python train.py --num_hidden_layers=12 --norm="rmsnorm" --norm_place="pre" --qk_norm=false --attn_scale=0.125 --bias="none" --tie_word_embeddings=false --init_std_qkv=0.0262 --lr_mult_qkv=0.5 --beta1=0.9 --max_seq_len=256 --train_tokens=275600000 --dataset="wikipedia_en"
Each number is 500 + 40 x the weight over its row's rms, rounded and kept within 0 to 999. Layers, rows and columns count from 0. Numbers have three digits each. The size before them is the row's rms in percent of the matrix's.

# layer 8 MLP up, 768x320, rms 0.0396, rows 614-767, columns 64-127
101:500481530523535535531517532462529483501460508534430537499514521485479473399579520505484469570493553448498487540530494500441502561475542469504410493529506538506510504483507515489465485487537484
094:504548515492512526536558579528491470554539498482420580490453467528573529540485531460586524392496589544562432444476529505513472533498556441517419436528543606475501492538448445482543508464471524
099:422486547481465472450543521504520472545502530486499455554531458532574583603439523447590551497458443505535533468479453513460486525498559537446534514563426496540490441528486484503457512478525493
101:462476460418535434475576438432458445455529469496476430516499524474480508528538456498461501570565519552428435573528533521520467482506481478502496556465543477573538525441576516575483491546483526
100:474512541505515458512520499456543441484464486484517432505469473491444528552517558490455500438441490518433484531521493500479442509479568487508542510457487506481535538440455519499449409511520429
100:532490579557531557573499488538508533523431439507350517554538482531551466493458483497517491502514554417568505475514475449464440556469489469542517524526452443512519484457567515468472589498527525
103:588534489470529519483483465495515504588521490518524464540528477558566476500515544510435489490484488484560484512539510505520552497513469443477475548441486511530441507517558444505552475477574496
103:517490556474501484404570474468545501567455540432502548513546452516504474505496530454533501461434454461593502524519496489437500573490511458490542511471506536510506526525498565534445561487498528
103:498582539540498486450465495492481496482553522511432535478472479502486569518487562513514514559520383496486519529583494514444484461567538538469412538531512489464504452506521425461501551539554516
105:490505488489476551513506479504475503498529542489443558514407549516534491510533522442457421516498536455549461423439529548558505556494602493544494500514450488483441466523435536388497535527483483
104:474532525499476477494501530533477476513544473541455487518504529447481447478462552497560496549517468539477454502499515457450519443640508461559439451523500533491497498509511486450482503453537514
104:494510511392524464514478514478501541494518543486519492533502486466494473527450481507459552512489462501439437523479554549493629501530461461451440430542555524497563543518488468465463485484455441
104:523571530523517482513462579519493441520547460483526528480485442511439571548464463505486418540426521414482549500520521545530518439506498449497596543490493547463532468499500531470524567506511487
097:469459540462503504517490534604542532454509439490512507530551455445507559586466447522475506507513503434457462514447472529493497485529443518512559400525481496511494456503518527566540580530479481
096:501509484529500470501475515491476522437494551489532517476429543497536515409488514483509500475540511507468455468565491542436499526557496494528497460490443505529520454491460471508445573483502449
099:501504506538486512461516476539474484491498474481486528502512470511499470519516505449600505465560506529540480505468489495499481507486431483559505483544471515562494488504476537428430509460397455
103:519449507491473471552542557449461532492469509457487553588503504479465446409512454493519520512570536467510528543467633546542451430492513509513451496484459476466483544566557441538510529472537460
100:555490436481528546503537520570524475527511527463503493561515601472493472524453537540460510435418532539413489523499498466517510400553452464431493435516470515531456490526495522532453542507490511
100:505486477526471538511499495474506512518492534504418448526461476442523534465483566491589502438507538513580537581531555462484539477496426520531512490478430481452448469515492491500512535528521470
100:518484555532498497514500430442495487499433557525429429485437534482479561564512545445544541480569485497479589536477523474458510426510457437488548465539477469427546500486485516503477542501386532
103:483568443495522497533559489525506499482497525504573450575484531476505447506461519499538538510516475467451511481528535499473477524513469494469510481480427531479525532424472501540482464459539472
095:470528557540550469455453512557448499456467483436512537409462513532491526510537461520492510508533512457522505463481482581470419477471495518464481571482524558499538486499448450573467485502549514
099:456491466474512543501439490448490456526445595457489458402517521527447498570461462510466521484561538543542512428500505554490563515506490463464545487470515532465486517477438503470499537445503510
104:519527489511487538449507459533434545511546553465506480501587527493493440515431460525486463403530499489506443581525491573516488475495473561524509518546414462447490518574543537447498471440508494
100:544586460520503467574459494475474550528458527466537498518449555496545471475433533512477430497461558521483510547556504563521501473518496542515452488512522458498502557456480498537525436531512432
099:475520459556486483444537563499586568493534544430454557522559448538461501574561460505521446517474543445492487550494519458496466486516504459452504461513506506528460503498486598480523455512462515
103:466550561484475533469455490516600533458470502489529524523569500473424504434498536509535502578444521494528474495526501532495486515488505473456505475499509600463582456515512430552532543535519445
092:563472455576423405518527477518514530529511483501474451530494515483505531511489502496477544498534526523535452597472470518512467536476534463454487443465633548594516451487584577474426514517560479
092:476472492514488463555586445479424461566464465465543531465453497528540524496538440503466510472505503501492491481562490467543525511535516467545487510466528496479531459487472456510418536460451530
098:477504475486558506513495521476444536600559494575509494471456497499546441556461527494528508458490514531537479466504468535478538486488525473463496551528497596507484531535464496520558431462562487
098:474484470520514492450504460511541451482475465488514451492469537505477546555536449426448489502489526556424500582517483544517568535497507443479523499479486528503460534521439546494538502523475500
102:583520558545538407502554473464511501450536432494536539471476524493476565535519503489455507485478521478543511469462537542476541509485524502437496511478610506445578503536486432554448515467500463
100:521503571467484512418487530477473489477535510490531453521502467479561480460493471491488510516534433459475476557452474439535549566440536442521461513426528513496537458516473559544455432480495506
095:565459533492512509478500469511519511461540536558446584519498533429572526452514435494469498460442491443525476568454552512617479424493522585483530510430505446523484448486497467479479543483483405
101:478535400488502528489536525496478468471459609537491538442512473448534501473443481443484520519583504528423489539501510465484515557519572486540450506494439493507482612474462517536515491489512498
098:532483507504562498508524437512473514514493433493477493469477522481503472516505498551549501434466479530581541507451483486529495431507523483502555522504516537474460528520467558490485534535637540
094:496514485522526473473548532467550523531569582476490463433464519496480523507553506546499484530461469518550479447494451490535528524571466509537531447484486502434509436468484490479437506503486491
100:456468462533527478461597439593475467562556463486493527520520546495525509476481475523472515534521491618505485588497481590495544473479523485516581551496403490527552480558505472454540495522541501
099:479440496425517460520531456427534434502470508497465465502492483445594464504528522476495538571531495521448494528517420537560485411437484532466413469576527424477503541533480544511475505462464522
103:467456494519524525571466511587530501562508520509477497542474575527506504518531537573558544474515470506510485500420487505535506518462484445524517512484492518492499548582530523544535465450433532
106:485544483479513502420468541535480489512520526532505475510465495467489501538438523452458563507490506542509460480576492516482458509566504461475482468471517484594533420406460486438589533413551461
100:524550525509502464505525538464513426438486461479528527511497479491457472444540466499512505477476506455565517491474497544490529569487482562493455521545506459517522486635539471469527457525436508
099:540587546507496505498489453525505381480504460513509458520498446540551494520469460498498478543526448486492460495533519533519426468481482521468530469499563488467525550468508543453458516420490485
097:519508468516550535584565486448544508534568478454533533519498486535421513510546521446485510451470529504515573482496469496395478536520503508547520477512496523457467575448546503551493487528512499
098:532531484485528490529513521453592568556465464540498461535468498481467491450594440510471481532557441515552539549505437497491482542469523482437455512504497490439508555457425390583531470528484450
093:517487518518505512567498482476517474550456437477519520494510485495459494557544550506483499511498510570444561520445505545464530502544497553444477456481446556441495484504513544510488481546497508
097:452474437503512411507507478489526524530540513461555459482569504473568487497544525505490519529586596524486545487489449482499523549531475534569483476502455533510441497466462589534484485517579543
102:558472506498527489531544445500473491476502479467509489504528517494486511574536493498514521515500537525548557508407462520521506532465504519452514490500495527444447433554488449455493437494482553
100:567533547451526519552558550531445522475468495540521491594542538501518442461560466503467517496489475531535529439509448551489555529448469473510535407531503437511465437538527525423544591443456532
103:429450473490500495510448483463491494515514419486537513482516473452524432473457460553475459556480494485483479532512573503548529531499494566495590521530474489557422519549523477492465454526550496
093:556427494534490538439507479514464587538541422491570471522448468516545504424459451503481540454500550525429466512467411523520557503472525400449481502468494471475488501520511593499458480514531534
102:512489502506508480436520537464450442507622608513431512501488503522534513473486501515470448428521497504471551529459447501412474556467470582438487429528486482530550429451457464526544526490519504
099:547546552496538512514477530557514535532525546551514455459489483481560465554507530477456516436474529474565480482471522495465485489559517455453497373508453543509555454440514533488478475371448473
097:554512482533507481554504487540535512501488444459544501523501555517516486541515494507495494470560524501519518461470434516512508411467490535475593525545549534517517493529549515538491502515489489
096:540568453465448486480566509495503530494418515494485493482534509460465501442508523493454411504514501520476468443491485526460444482549524527571495466503538493393482500432501527498536441466555494
102:503543426493490441542485499494505500480424467474458507481474493580584481447570603506492470416481507440496499484483462488502521442583543494478482502515527426474541488492507469487512486564499462
098:519493474575535496551538422456443567523506501529477426530486442457565471510497492502520478446486451467574433518487456499481562459491483454470480508495483552504432512547470440448561508457550546
094:537468513412495438403538510467493474495520462469483468457524448503446401521510446479449450453523468427545463497424479494497533546568584571541437523535513511528560463481486516500506497487516457
101:543473497543526515521529524483512439447513461423494450488524471525458555568484486496519509503475479522552469536491470498453472497560514509552550574481483529424540468579503438445511462586524539
099:532444512537431439525504542474442508500554539550496516510577517508423444553566435551530458513564550442497485520516513520480440482476473512499484450550454476492519493603374474480578528482506555
101:532507485413497508477479484534467432479517525558480544548535465520448499585462525480474491524510509520474508458490570518522510427527474429535526498542528577457588465427463494486506372508547492
099:508444470498515488564527529514558536488470445548443480484470572505484551514475493510480516469442445517463470443529559533484511535444534485479522496445524473514530540575456512547530513553531504
104:483472463506470492531548507536567462425532440531513466507494508461470507548447486534498470520549497458491463496405517509498555478463535501466446533519423472490529464493558558560559469541510486
101:453463456612551479512452534499511613540519548534450517500517547526501465536487491491480530500513512544458481442484483544570475527515564555479565477481566518482459452521480489521535501477503507
103:579532528565554520496482562535467541509550541548504519507447573514490518461473531472526435483480457548507512516536538446459442518489501439538570497505458516544487558507445500539453521491533468
099:541450516549529465449469473534476513510528466507459471504537487553526495418552495442417486528484474510505446503489511421487449531410495497569558497540512536531572484534399488505503453546551508
095:530565506522485530535526440517529462522497565525560455488514555575512464530462547489532536524556497555479473470444494517437500504455522476435506533493446496530465469459456433537577556503512446
096:509435556525479504440506558551533529488532505513531516495512539491453494496513450539534568548565491489497441545507369484475488466526515538566483561524469516476499481496486517556497539510490477
106:443490491475469470526470542482564474545462503518456505500448555487490504518469493542527517502451444501450539574476549520445519491484454545578539495491454471452506484490530498550495466548530511
103:527544465424507550468511469486542438441511469483452546453543452545488488435472544523412500508546444494431510575516468461513477486527490538478466535465530540539456487477478495566502513520554490
096:549482524461524460486601465475510510438556448465507509502499497515480469470444564467517513505485524516441479531472459542503487550535538553448478446492530550471462533484502467481498502540494509
097:517513494516466477466463508520515590486533527528549478423509459593483502481498520486470506476496485589562554460445480479492451523487437472572518477463543497548518482449534507505484435536457512
102:513492461560499483571497449504541604522470480521495473562482510504536485480520490528558483572535519561530509519457530555537518544466492516446512509438413562518492502443443471535507473503490439
104:544535494459441499454504493523517530572556485486542511516525505495475481513524457400493536519528581561456577467499438515523557539464497538579512501496504481494557470533604589497422473508472532
100:527602575477511462466516525453502531527523445442522550459526419557556557533495555525480511525466453493483561528507537524480491491499509445527553474494540487518537464438480449522486430491459508
095:615559557514511523553481497531546491508509416534533581556505464495457479483484521461427495480478428505491503454484544465557496470507510540492505533498462474505530550460531547509544445456513516
100:476522506557550566466449442551507476536472486570497534537543500546523573605483502422493493481521489529535533505430520477522376482470536533477533476520492534379470558529493445582514534457407542
102:488494482563429538497490467477400478498507459513592485480510528542453515502418516492424473437491425436479553501513558508525558528521478460450536514547492573483498483427497473492479441430528516
101:511508483532519529514500489533573507400575535465521550514539555497512536522564490496489530528528574494541561477479593458423507463521490505523427548509515519489546496565444476471474455458516530
102:516450496484419501484430485424503534543515451458428502545561484539563530441525494465596474521523452459551480480532483500517486488529480497529550475564503477513484505511437520500499505492465490
101:516425526493464524479469587450530473463491498475541484493474527481473558446466544538501480489441503476500502464560473445523542576450479499496452516537544474518473503502513490566524509564471541
102:559529594541429471420511497441473500570482550496460533500532481532483427485525476456502508494494537528483486538465503503500507444518531461506510516463496461484553567496524443515509474416513516
109:498541545490525467553518446504488491555455527490498518425477417474471425557424493444450517473515543487546482544487444400617508519468509497502557505520450492522533558494504482487545435477508467
101:581539501404544519499506479452503559484518499483506467497526483498470523495543517491474501459564491489538480523530591447529417574533472492552484483505545471531505465552510516499582452506503489
104:576535517580534488489454518454502439550479439527549571511483561498493490561538514447468528431592502496467511565471527595497483522503560425464550469507594484489516517409446514453519454503531502
100:496575537537529475499425418538476516510577493483544405545550463471506493494463470537474470565518464554459517409479564483520473443537459535501501505556474513540487472389542478532568505493527443
104:488530507437525502515518559553514477466460479416447518557534523553459493571498470519512535566446486501433504485499479467489542557541553511523479463481475488554490505536471530542582514477479485
104:457563503478430459507543573480492496568451457503402516457449509527525492485517462474546466465486505523601547495511529557475490471504507434508443492519515480428554501543497444529497503470525503
103:491503444500536468549479506577464482539492499455529511502444493473507466460459550453502524478446535500471538519508490556479517526464488485526567423431532546449454513460462545562535478503459535
099:486492513476485556461454442516513504445442461484455503465483426499513531450474421497426510518508468469523506575539605508572483448407558490515456546516443616521492461552525482443533547498566442
096:530570536474431556532451512498545525554539517499469429523557543495489531531502519466574512505455501485544492466502537528494461556563475532521479484431482511564494485497433436520550439522529494
100:446463480575436494490426505420508585471591596493507536431507435426503498534495480504471534564536572508483431491444538434555496542521512526541449468442517499511433489489451499538564465561506455
100:470407468491450527443526487548561471459527440552455614517535504432520525565552482470518512510543480465535493443487513500440492522491498455500530499521525448523460494495537509524473470450460527
100:512503435515503494487470482512528540517542546486475461533527506514463399485508492514476502475599537534456460453514561474494499504525487479521529477532491571537481494575445505490481541434467492
098:501442488459448511535528436493520438492498429518463522469532493451524470469611510508612454499449524555494475495521516462540562538529531464517480439393552428509487447503440558462494581497445478
103:527524534443508583509469509507484476559436507520554451516458501464438495394541514506559530459461453453490531521519466482570501562535433523544554484492506544471481507521458450500561516492455537
095:525560503572526527504583496560540548469440499435425499528512452520472593518474546517467567506507523424510456448473489519447513488526538515529441456524520518480503453449508486421438513522495556
099:468503517508449560559467504560431486486562448497496585488485464490495537504527441530493524510508532491550475476441444552523466493470426519568540573431476491497562495500507448518464509524489519
098:533474499532550535464523540438506543495539482500512463508522485502528478484523495459514565404500513520492482521464524428514464501435517549537526505547494468474506492517469463476410532488441459
101:456471498495563465519457494541517594534496528519511440542483470515432510431554540533523468446385526573482582448533545531462505523455558506501544492560479560482507444464482544534490514545433458
094:478517499473464514504569539492483485485461496473575479530506504496526490545528482520464518498544490474531538528479503491541475445580450445537502542474547497549507538545440484504443522429538502
103:549480472438483449518524480499519554495530545547492559515484501486521525541590510494493475535454449504512462465539473454561535472488569488474505423473424450465486430434488552488458530522494383
100:483433555505477493463485387487496458502485440454506514506504495542540534541486461580505485518515533481474486502510496527521510516506498473511587474450489501473585491481537448507468534498558585
106:486475514503508465415472493553529519494460532539461502461536518475515540511487459519480545466530548457528439525436484534521453549506482530508506531534533504513498471511493500556519492497451499
097:510525436472549490469525532499506474485387492489505464478439495508459522554497492447428518484390515491480493545494482517488494572551480513510484446450472595535523429478445486484511534493565498
098:457430530486508499557444450526461497504453510508481513576507565532465507468506494507593508446467505464515421489444508475481454511561511532479508501490528522429491547559391494457478519583514555
095:474513458483482529487514517558504532494500516518489523475550546524579559550498470542461514459492500508512481471478473515471471455489463556412531562516435525486521488548471566485548495463465422
097:547507558479576552516544484509535456488446404547525541538488527486519528611471504541461560482542473486557454488540484463562497533489455480481565494504485468528536530488472596493505464555489523
105:494586500553516498548486472585459549450554507497483493549528505536494566519512552510519509536479547566465537500479501507483511533481437463459525546525448510497480515471429488467478508493450461
101:472524523463508479445526491467527497540520420419525526581475479510476456547429477458583551528554520409509530534529505503533559497597546533549517505529486529492460523485439533490588554579457526
101:485526552590408454481446540546442524507443464530516420453525460497553497474490483507540454451517483570510510433539499476554497445461504533546503523490474487520491522517500467530442529525502489
104:480438509495507543484505488527452443491604464479493587474504434521612434482591487522506467519531527538486574512511604529475447494506515530516530499530581545455491467453430472530511563453501548
091:485502527514487492521517455550533436502528531560570455486518503479636482536491461548473511502562537624497542511534518445514534542498521484557526484494565513465541532464467496482504556527477523
101:509506477558544579528516466538507533474413497505540478541520452486484558537515517552411468431536495522524575485543524528538443488473500495463472550474507509456452531526508507532491399531570428
102:488493544504550465495578509377572494461507508452468513532487481568507457551491522425490569547446522512547523498528535462559520567428529442454447496534445387461474486522493503507543542510480519
100:542509438494515424483512497460490519508496433539543524526483577486544535590541522515538485577501537433525493515533439551507486544485556525484544440559576534488497438467512546498460501524554493
098:486488462465460427547528486531531549487474477448563528476550488488446469560473526450477544472578475547454498516513596529448434586538554501493531472581511476522527501467462482535459523539502558
104:563466512484526452511511482452537546520571490454471541539534440538477502549544481538498495472554536452473475511497555524510498446474453518496524434559492527504475517507611533478497479539520450
101:540484433471488522506544487518485486463414523420532453488449548397499542500544466497557537432530430495496499548468524484474474522522471490501515467516556561541525503469509465533479480562517496
105:464513550487501494500545505454479558403563482529472489556512556488523440488607510485530505540486525500455478408526490557498513510510441528488436508524438535512529448546491548371518502432566571
103:476491447544530479447515540518560511495492511466494479471439464525521463518498506471468492462529613468577413534527475420486522493516571517493485460457536486411526483476470461535574458481510533
102:515501546520435526442545472530514464461507475511462568522528482556527521480484526518455504514462466565506533528418439495513491548473510444532467439511513486510538484514509468506527463518513501
096:468432541559522490400511489464507495457517559483543495449524527512504471482528534526522523598469462496456450506512480534392532428510405485557429430528506553484502522517550459485508494516477455
097:514406475513568537460497492479492530513488449540456542459538477495495546469498596478520476478519511570506436506492517448516546511370422443505484526511513543525547470527519518475487494518476518
094:491524485489473526481556529510532464482537463494567532505458568503477581554522534515531507414517458498464514470494472482500546437528538614498568497506455467471482493460454588479571477538493460
096:491553450507531449473517562545467490464440499583477553481485484511486485543394410532495549474447500534476517473445448559411443438504480538516472438492523573481472533502562590513476493457552518
100:559447483522509464525513517491467497470517481531493526541567556480497487585546550543517508459507521462486530509492559498487518471480494420460435528534473481486511486500456528509481495473552476
102:470494498537514502458495538497504417509527431457558458476561492509533543459490509504471538479501478440445494536444456585559498503457547509550555573498497508456473488507512487502536531531534538
098:563514546570528511447505489437507525505547527469444479572424520484500555514560591484512492447503472468449507505456556453521463587455530463507527456513510518474483503501477505468540532530459458
105:446495506499563456513479533506497484515439487500558482478432509480524572548502509482546513460486424451487516497542500502469446493480470585567527434505502413498543526579510452556468511467488492
099:455510456434542423542455555496466491485528442484490512462487506500471433489529502513477482445571473497463542564489454510462471475532542561520412472440542530597436527480505425458483474420485569
100:433435511492565425488546441450575463591467486481502499445527511475445466533491430503517523536514511475464467509525476480556572523525501597533504454489465485507520517495529501500495487525486505
099:479518524475474470531502511407522483540523498426464510564546410507440519503480519521484553519587506483479445441558491566515591549540505547449519503533465517551400473479515474423473487488518553
099:505553456494479529526505515526561497451439452510511514439466519484491555410511564489500542455372554495437516527506535555518550467463529588531552440548448529453579457557497576528485521484449387
093:421431521494481448496547538554521543481499518507493549493498446476506576567488539564472482502466475506574545499537508485478498532482466514636474489486481502517537441459549520541513501506526497
100:493496528462469475549502509510497507430515451447506553546446496542477558528567512493479560465467466459524462565490444481511509503439471494504444545382443502450491428479466474554599549521510475
097:480520516505471526478511447501491524544569451576537495503456544553521348471582521460416541545553477547458539491415485448441453537544520482485470483462466489520530535455466444461528432469558482
106:431485534542483554527495544552510504480449580541506576418576514484534510498367396548487552507501476454473521531515520531436426511525404538498512539462549434517492475472500500544490453537514480
101:443526496523547440523494493472512523456548566480510490434523474511448467483524504466470490494527460488479547476522621459399499497492491443510526491529542565487539511511534557449542483489521460
103:532574540510554485495541528432524551487501491440473496504501475497535451513537499468532489535500456415489405501529561441455538511483454552525473467518464507528468505481480565476560501521496483
101:544528604473476534433522517467448527508477532540451497451590525515498452491547490514521501506468458455481515487481489548531550525467541524490468462537531534518421523494535518494424488490432484
107:491519502452537512453466552517458488411522403479529572469529566501527487566504463519533509505488356475497520505520506504548531517567564590533458526469522468533524521515498500585521436492533491
108:556539524490546522466514539451453488513543523499559462475501527502446494502469448467511479522545494477564563583502485402481505501549508463515493533539478502583503534485416416477498403479429507
103:519523488508484495517488528483528496549481538471445462551561556509474399491561538398545409534465541503454563494563581517521502555475490481531544468552442548457463505534513531519461432467502529
108:465530529527550503523439471513530483495560513421562584540451530452573498540489525489444524509530521507442550521483528505549536497526511549421519523546530481505500533516525476564477539506545488
093:469500553463479547534493451530521568509510504504528507501564477481491533528540455519481531457549522495496491457454488509438568493525471526505492499477464418518455471528522491468546491545535504
106:485491497410473534431475543458436517496541474464483457478494489490454534504536533509503553518504519492460564496559561429452513442546487509565508443527507523484561473537492521569459507477466513
098:483540505513532492546453468467506504587470498501508457505530484538525518442512495496490506429577473478583426401472478551531475518461532420554521481503498453485511509540476489537396483502476483
103:529511529578549464484548406514575503595503447486522506603527458519471507455563494458434533565541546476507536505495434450507470438447508563480522494554470493482456525491500495429483489456523527
094:508520491517471505495547503512484449530515498504539458447529426504531463481514498474509524524513455536534494578564463477430516481486534449451452527465478513443491444638549481544534527527521490
099:580514519473491540434560541485464520532481529469507485464574566477513488462492511484503503470476499513494460503495482451494455519467522468505505518555480448490538451421489507497516512520499483
101:468449454554510509486534518528456495553496480475532490555456525546548489475521490542578492508493526494606544469550431540542511534471441483528488486454451479484442461565459510534463422521449530
099:533423591531498499528539529473501533523495437496495454504558601535478495549555549513550511497499462414525424484509474538512443519507479485421510555425549446581530556485433532463538457536495555
095:464499416493491518478532551530456597449532549501448509577549443532464480503554595512484486469423477532470567456544541494553442452457499508470508548458504450479475510520503525573510491519508474